Part of a small language model's weights: MLP 448 SwiGLU, 318M tokens.
Each number is 500 + 50 x the weight over its row's rms, rounded and kept within 0 to 999. Layers, rows and columns count from 0. Numbers have three digits each. The size before them is the row's rms in percent of the matrix's.

# up: layer 4 MLP up, 448x160, rms 0.219, rows 382-407, columns 80-159
# down: layer 4 MLP down (transposed), 448x160, rms 0.146, rows 382-406, columns 80-159
# gate: layer 4 MLP gate, 448x160, rms 0.228, rows 383-407, columns 80-159
up382 096:462500432516521543448581534520469529516547594496493395508401495498496454473460496427448465520464480562465555522520524531471529503556532572470449541544443493479438528482519454513551569396527468462481518557462508539467535540471508512550481528
down382 099:457492370575529555578447510584507555440478522525495436531456456427526442513501489543516565628512497582518604503412476523492497531537565421517436493518513520415479550430402471512572525548471563505509526433502589525603403578493385513494534565
gate383 094:620455516528572519451553551427488428456507531483610465513466558451455463553549462427456437486505502535394523553486476630476484457493559460525520478487463511479526404498572460449480547451503494478464459508520523495530464451507470481471586565
up383 094:506482469515469509503459498455433589531419559598525436538486452503505474454532579553512428503542526499528535489558497555474483497509420508416494456407557583550484569550614533531472503547499520572448426625529425523578449478504542544429542389
down383 100:477512544524551479446416482444424570495498473556431530592475501486545589474464512581432467480506473522489459380420439492530541491563570557563453594520499516499492528504492497511417495471582495568531376544630580538432463476566521480498618498
gate384 098:503450487715614427477522433499482541520542517472456503527487556513479511495520552467496491493472524481505472452453529454478479540559597540481612522508514511454481509537495501387400497618535493425565463442454531497453474495584477628480413453
up384 105:462576488468457474453470454544461457499450556487541567518533360492475564483533439496437430480530529431444512596509509601511505522405493524539450513422478508429516571529502487525604519490429351561568466555510485543497525524485614432484459590
down384 104:487452551550456499466550529454517509519457506530471492506506507641551458416563497486491513487558517462514548436377570538546507514592469647471519467500507442636494539521559503576496538498629473479495447482544473567443498508500483567623521409
gate385 105:485447521430505536602528487514503526597550446467485587522451502521457548517508482477506482486479534434552462461455543529545417518482495608539543409544552515451568425587477617490426427517546450510523494533428531519483493530505437523630450567
up385 096:470569483565465545444468472558530497470518456499505500556540494497529494536511550497538565427559397464469492608549576572458535569554420461440541555511371445523485569434415482523521569426442532418548494389483492497501509486457499503460456500
down385 103:520513540456500581458444480497473594519512482568555508511562564496551538401524565608499466478476497468499514470547493484413522541489520518541449618465434548503486465526419533520491532521442438534517440484414463524573618507509544484543478405
gate386 106:460601422475464526460509524483478495411501538525422520578523435516544483542525480553545440494582531458500506457541503511431495483544453416560471549437480544627413568571512503426507475522547470548574482510544520422536551496511424510519543454
up386 104:416481539488508440383509489536480507440434499528490527571524439492534522615494495443513494502547500524527512416520434479497581511552561452545575545531463571479468565531482516468500484450453539569529465408471469415560582570480519426467596508
down386 105:577464540482521461524633433461543607480504564485450514459551493518581507622492488464569490525499466530556422476516457507527592510483577556415523470465606562476601528471509492471557486502439523521462405371464526516559644514493483481427558519
gate387 099:494396469451474440402495520489426496523405444397497469438440596629465505540451435440530460556426457461498512451564547500569453549472542437546527572460519507493492479540541545484574476446502514514592620573485393521466526540492447501433501497
up387 102:546524546526491492573455422545537473575492467466501578496549419466516483535593444434347579526550548490454388575502409458483468591491513420446587438542504484494547412436376485512497496522571489519513531614570517464477555529489476473506461537
down387 099:555510588455459468457428510507590653486503462500497486491498469551440470408481506551599463488517499622613458591480478514511472503463532549464527507359508517620401518561579589486543458421484521490539526494472519498518549465420446528537507450
gate388 103:412472612599538537518520570468508493482525484536469499522438451543507440445461546542511513486490520570455553479480571551530444464488513450459565586516513452451418399430508442491465574513538485550453428473528441462482478497478532520555565520
up388 103:585585483470577504537435454424537481541472515415432565451577546582543479565444491544553530409436505508523449520448488563470499508469523456558481547582496549543439572480548481537449480531556503496557435540570488560472496498571499423550459500
down388 098:446486464555507461511463419460390516480447498505540495501543469442512537573487444412444500517498558503484478578462443431475580508446454578531495497602555454448525472500491551512545524520453472600475561547483486411512542500578562497506568534
gate389 098:405510546453555597536441526513590457538436518516409508503558454530439471489504466466399460517520525485520521448482506483497513572530534513510501485493515582390563513520459480393505520570470568354450522444437547495511469502518502420567497485
up389 102:558468597536494503523511467502472483480472495427547402456530398507455556448556546558507513489416518553544465532538432531492457473464482537504439454451481504518534551374487515496546477601493455513528548587500534505542561534623536538478397491
down389 096:502475473606482454566535528527481583477517504577492523480532467474509419471457443511468469435481494507571519470560458397533648394590440476524424549495498449550464493492505492567520434442449443530429519532472531557447514580503467509467443556
gate390 104:474532491519580450532563562441516502431537463506600505439522483607479456527420486501558404590441471507513456447436527556600457527526539518501466520470578559468511576515521581482517620433438502493397560481490518477519497532423475491488446504
up390 102:467480480479490642527500531474473565471517424484549557500540478547460542582538559491647414478495393537502426476486550528478420512483452557521473564486492562545466472440535543509531494457432482461439420462528455470405439477534501517512560626
down390 096:550535590419593466538460510520526544483478527576379548569506496550540459502469525520596508589498462509472524460483527512480541520523532549477549485487550508480589500502494527460521550434487568524385544465555500469460490506428534623480410630
gate391 105:463506593478450480443488420523495464524561497363462505493466523571499436527542565539499474579573480491403478461485603513428381534540471492410428513536561428430473545545461484471549546575433586472503537439505619410558514501423489527610470406
up391 105:488570487612541545551480454447543495482519537528493473596448498503459395578465490462415531550630476459456534546519517510424529516439576500518570404518504503546525428593577528533409517472441502426509540474496503564477511525436520487538433463
down391 106:537496537557543463493466566574484518483522551495500425499480479555403572457523527391482531524518521446479470511569480519411598495435503540390439489563526465506500464508515487479499562467460559465506532587476520462621545519458568551533472512
gate392 104:468477507451466533466585523422492502550495453489448501496551435523519422512556521455470449506510522432516587410548416475565497497521484510535513519495622407486599445479507544493484492589547462426490607585419566531522485552518511485495470485
up392 097:502459500460533508419439509594484567490440540504453508513500506454434536525579447428458487446561528553459505482505507493541452483557577406441466512545516548504436517553569456500530575539437498471454485477502489519544494528535543550420586486
down392 096:492535585543477583492518566485523502464496447497535473439547443473428454506469515474569434493471463481548488452444564496448460522531476497601439529431490476505536496457416442477424511500575533510402535535461512435510464536509540538526471447
gate393 104:418518494520483540422455501575455559479535392515515446447538521534546506494556454464459507555493456520562550516513472547497522444450540444512463499469485474527486551493522514491605404482501413511474409525462512506571492670469575456453507530
up393 103:428646541559481488492470507528467454486506500470531558433487425463608548422454514443465505535493524530501527466513503510580434516574391564591499459444566505510453448493503424598533517446560523502476630605518454410502454470498509495554556594
down393 103:431378437534579535485409485454561544542505513490451463506443573538536423535632463561448511586522547450526507492519409441587519453472559402497523491503448436521534482542434571465520470459475434521511475521478557547385476498535439490456473493
gate394 100:540473498380521506457516524510518549535553540447456398550494534514570519487438458524582494456546471448436451510495425450522480458514494471557492468498593494556448529444526551517446500541512607522442475437539517441483595510485502466529506504
up394 103:427487531543482502453557518405437443349506480557513511440496507465550461486472585497549407425549416417401500438521472532522471473519553500492534511534415434506549524468476452434409509602477450596488578456556523498549469465602507458485465475
down394 099:522488624501547549601505449476502539574473532510511553489516505472475400502479476512497591436469413513464466463523657496494426463545534523528497523454457428506469482457450519488458495517353425501523448522514597491514547464460504556497507433
gate395 099:427552647495516539548492395415533569454504536552501509481482456549481527411503518522447546602421447506510542527557474424504490511426490585545478546537530466449595488547472384514453498500575523463476399463501527542517459474439520518527501404
up395 097:495469438489574469439514501518514490440481568555484516601508472462473429447421465541482482452568536525474545480513441535514420445508546488504585467526530529409558434408508588491413554609488474490505562455452564510435491396575427527443485509
down395 103:511462571534524585509434490542558502567555426465513522451572537475564480471601501575495535515604558574466469527540440588600644555466494525473478503503558464428507475575539477506517486495553574554492531510469513468508524477553499502539542388
gate396 101:430537617586485464449487502463538545534486547502380581485547572504534537431458483517576552544500509542485469503534493492465426453624608543493408528485516502508482479517429545491455527508501528508499382494527551511494578485548567522460450507
up396 101:444523575492473510459447556578472521446476481553597484536461518427462497501469481591444496568493571552566489577559457440484509521496445481505491581472530441513511473420495478555417526375491524530501527470474452498608504523473570578449579635
down396 101:462554536574449408488455486494484516524442570488475502520528495534535444551455512476537489490485490561503485439525456440512409548524445481499545463411550553589430457430515477463429501563486580438584445556544465438523500529482486420335439471
gate397 105:495533525520545491502482489497336521550538425519506460548437481501569530513455470449446492483550399525506428509477532571570413446518532566470566585468489478512467540546535504561469422463487544561478571577529577471502539537583511482499449503
up397 105:514505629540485482567550571518472623508561368590538580470420532502431619533513462533387451517532578518450462509531409456558561525462466375533568477509557505487476437405480470497473485446539520511418429428539452521482469496410542467571480462
down397 101:513506431561505473458421452484467515449419522508504440499590479562501489499533519482506412482554430472555461422523577620545434467531483536437490541478426451524565492616565469528453556579482543497498564610522533490458533576588560452500447513
gate398 101:572451574486496445558487503492619407460467479564540387480434565484473569561448516455576466528570473527605418453611523476544447584474429504525474381558558552554581499533493480559511533470428457512536461530469524451620562494529549502439405458
up398 109:574530526629592474453495479525465557639433446471467515533494541411501465475501440441413540476516458530534549475474512491573557466554454348449565439440516458435390528501436554487483512447551530530526544517570376460536435495482462484463511491
down398 107:616573478441537446498403469601432540564625524476462495478461519568477479418543456414479440476549425488510504442585529479479418538563532574434443532495461447451322492503421526487478473540538560504509473503492472540478468555515464407541519489
gate399 090:556443494502645550586540528457542553500462494486513517477488559517503419470547526565445533534549496474422518525551439381517504530501447514554420451502457457614548512431453500555435451526510545501529528564416501499574530502440522569528464507
up399 089:484493496518424542453425452485382472513544546491441480499522556467443604497404465428486527535445598509607524451507457562466504547396547503533511552509530457528405491488475519533512508425484451628469446559506458566544508520548488484450569562
down399 089:518551548514435530525426514544491433464532519502539615492479495446504512415436544483564478483594493485545530569455537578470558496450532537554536545473584470518463474456485515428511501425589494446483446447483518401528553575627546542452529503
gate400 096:478385525521440508553573516512452416529490496511537483458529603591484598468528530465548433542453520524520448504438504512443424444508450510531497525585478546502433537551516586527518584523519561405583457441489496419471506459498482497541584533
up400 096:508555546470551554595534523603444557475482449438521501568525448413578509423470509499476443420406492468501466497469491507446525593482499493585485457477505541490468450502491473547601507516457511486482457535452550490532478441457508443539516548
down400 096:585415490503501591509539500558445482546441516482542492482505574508557518495473501548463484520518559590452448469570551455565420512458512523627388529531465489429535585591429518542542471583584539493534501496506451505510520520475531553456617592
gate401 106:551437520491566534546534520500494434519508367474570546539574425459449505579536596558528513542477457524523445418458461525516594432534463529491568511577509509450441428481547508543379463481468385533514394486419535532498490509416470564622529563
up401 098:422558455436517483444549499442511520472430527473476502533437440488453496522489411507477551530523459500506482450541485468393468491446506510482504560537419503502496581490540506485522603470565528466481571495432543517505586466534477459530499392
down401 107:530570496461512542464463445437536564500464480548539585511590531540618449522489536510540531613538490528410439470452607571474504468441526495545383496509512473479549441511528417568518446507415524507519451494519553536494470455587560372544506525
gate402 105:500421535445492512520538400497548419480480510395497455555474538446490511584572538454528438424512434554502492440473517529399434560535503463431573524474505381576432512519552557508552426476532531514462489490493447515529494553456622505503455510
up402 104:526534484540528532447617546452525421524517482584474428501544528470396464404540512508425535542467492549500521548521508526438483545511547531559438502482477464402444448571539471576444338447612611447509542573555478439464500505521515481442509536
down402 101:490487571448501460546452537527571522564470463571609468494506535507488492502502525406510528537447500501435511480421526494345519459573516515587525461607469487566568518476481532530464597461542494494419465506537480564560478522475447479523529462
gate403 096:408435502454545588466473448469578551572488520507467504535402427540529431497530454497538490563612463531610552538525476368513475553461510446455544497570553461466556495553427564545478478472455490463575498488454480510515513546405426502457522514
up403 094:437550485488549500504555521541494472453532437425453526553467517399495461562477513578563446484546348506562548517590551450467561545569474512519535508436531469531421477439436439441524481399472451529580481437558575413544422464450444512499546573
down403 090:593462422474550595494532562530489453444470504546508559562550509443463482542524371526491579514507469515460410474473494439432564547454515555485454419535493464426472503552526481493542406516398458511552566443460426552579547538376411526485495527
gate404 107:473540433585463437628496614485616466486510503477465478574502443540512485574494560539504516511535571564497536459451452424512462480447503420590532451570556564484494584447440518541490510544530558480570529505502451564396477535576481501557488550
up404 102:480417514448589579447581454576615390504504473483544578578510455508437486570601542525581537527480529535527516360425509497525531485437608485455536495418468446568515515560474506468497490527518438490515481515413591572467474480523473467580548478
down404 102:502473508472617423538513418459486394534442527538454489434487510484477390442464478433512585543467430511482561546501500502480459451519448580436552534503444502532515484529517531540562503455483521542510493484547479442583480500473472477489465576
gate405 097:585506528477511454450481595505439498464390471466603500524495479462490485439431580525472510449441424460480482476486500500542461476564505472528506456536426475571499517418485550411503559472560464482488517546488493567512530485480597488498525432
up405 102:536439515475434567407546528391526442435497549437524490519484449409553450529489472505589517455382472499424565541462510473547491482553519508464504493448490501517447500429484512582525499475388522504509508459508508522556448416472574543502491514
down405 102:413487428505570451528472560530503449547604502542412507507569555610510492593500482502450522489555510646533470407453469644440540506496529465514533539480510475465469476546539454486431569518483516384520519448521452530473539550548438497482552557
gate406 099:495532572499455493553514424543598451516560546427541351582618571471504529464467404506517520525501446474534556522484504507461507502513511533561606506524553555453409484538489428496585549502532485450472479535515463491491504521548569461566476465
up406 099:531459520491518507538386530468503482391453538508489547534470508448414362495476503578476518434497519490510556485556445487532485516456631502487533500550503497502454485496526503423543635517571583531463562653453474512543572499625476410409446428
down406 097:547563451538472559545471579465565471419442552489490517512487475539466406417531549389508520411419550506448470509504494579476516537524401423502434534467393466444480499576496516524467472498483580528570457601575488518515484517511500454385502449
gate407 099:554611488503485472506448518510538507469547403454560533444536534454491533529627490571513471513538442422529483513456405426450524420493471472495527501445563638443523538490480455461467477501480480495575531552542490550419505447421564432445482444
up407 093:472421532540525424546539432529547489596520540557432462503423570480391543442436453539438509492453428521462507462412473622552541449495498505509490426475524560496529522423633551536575484520524550534446515531577465537496487560507557541430528563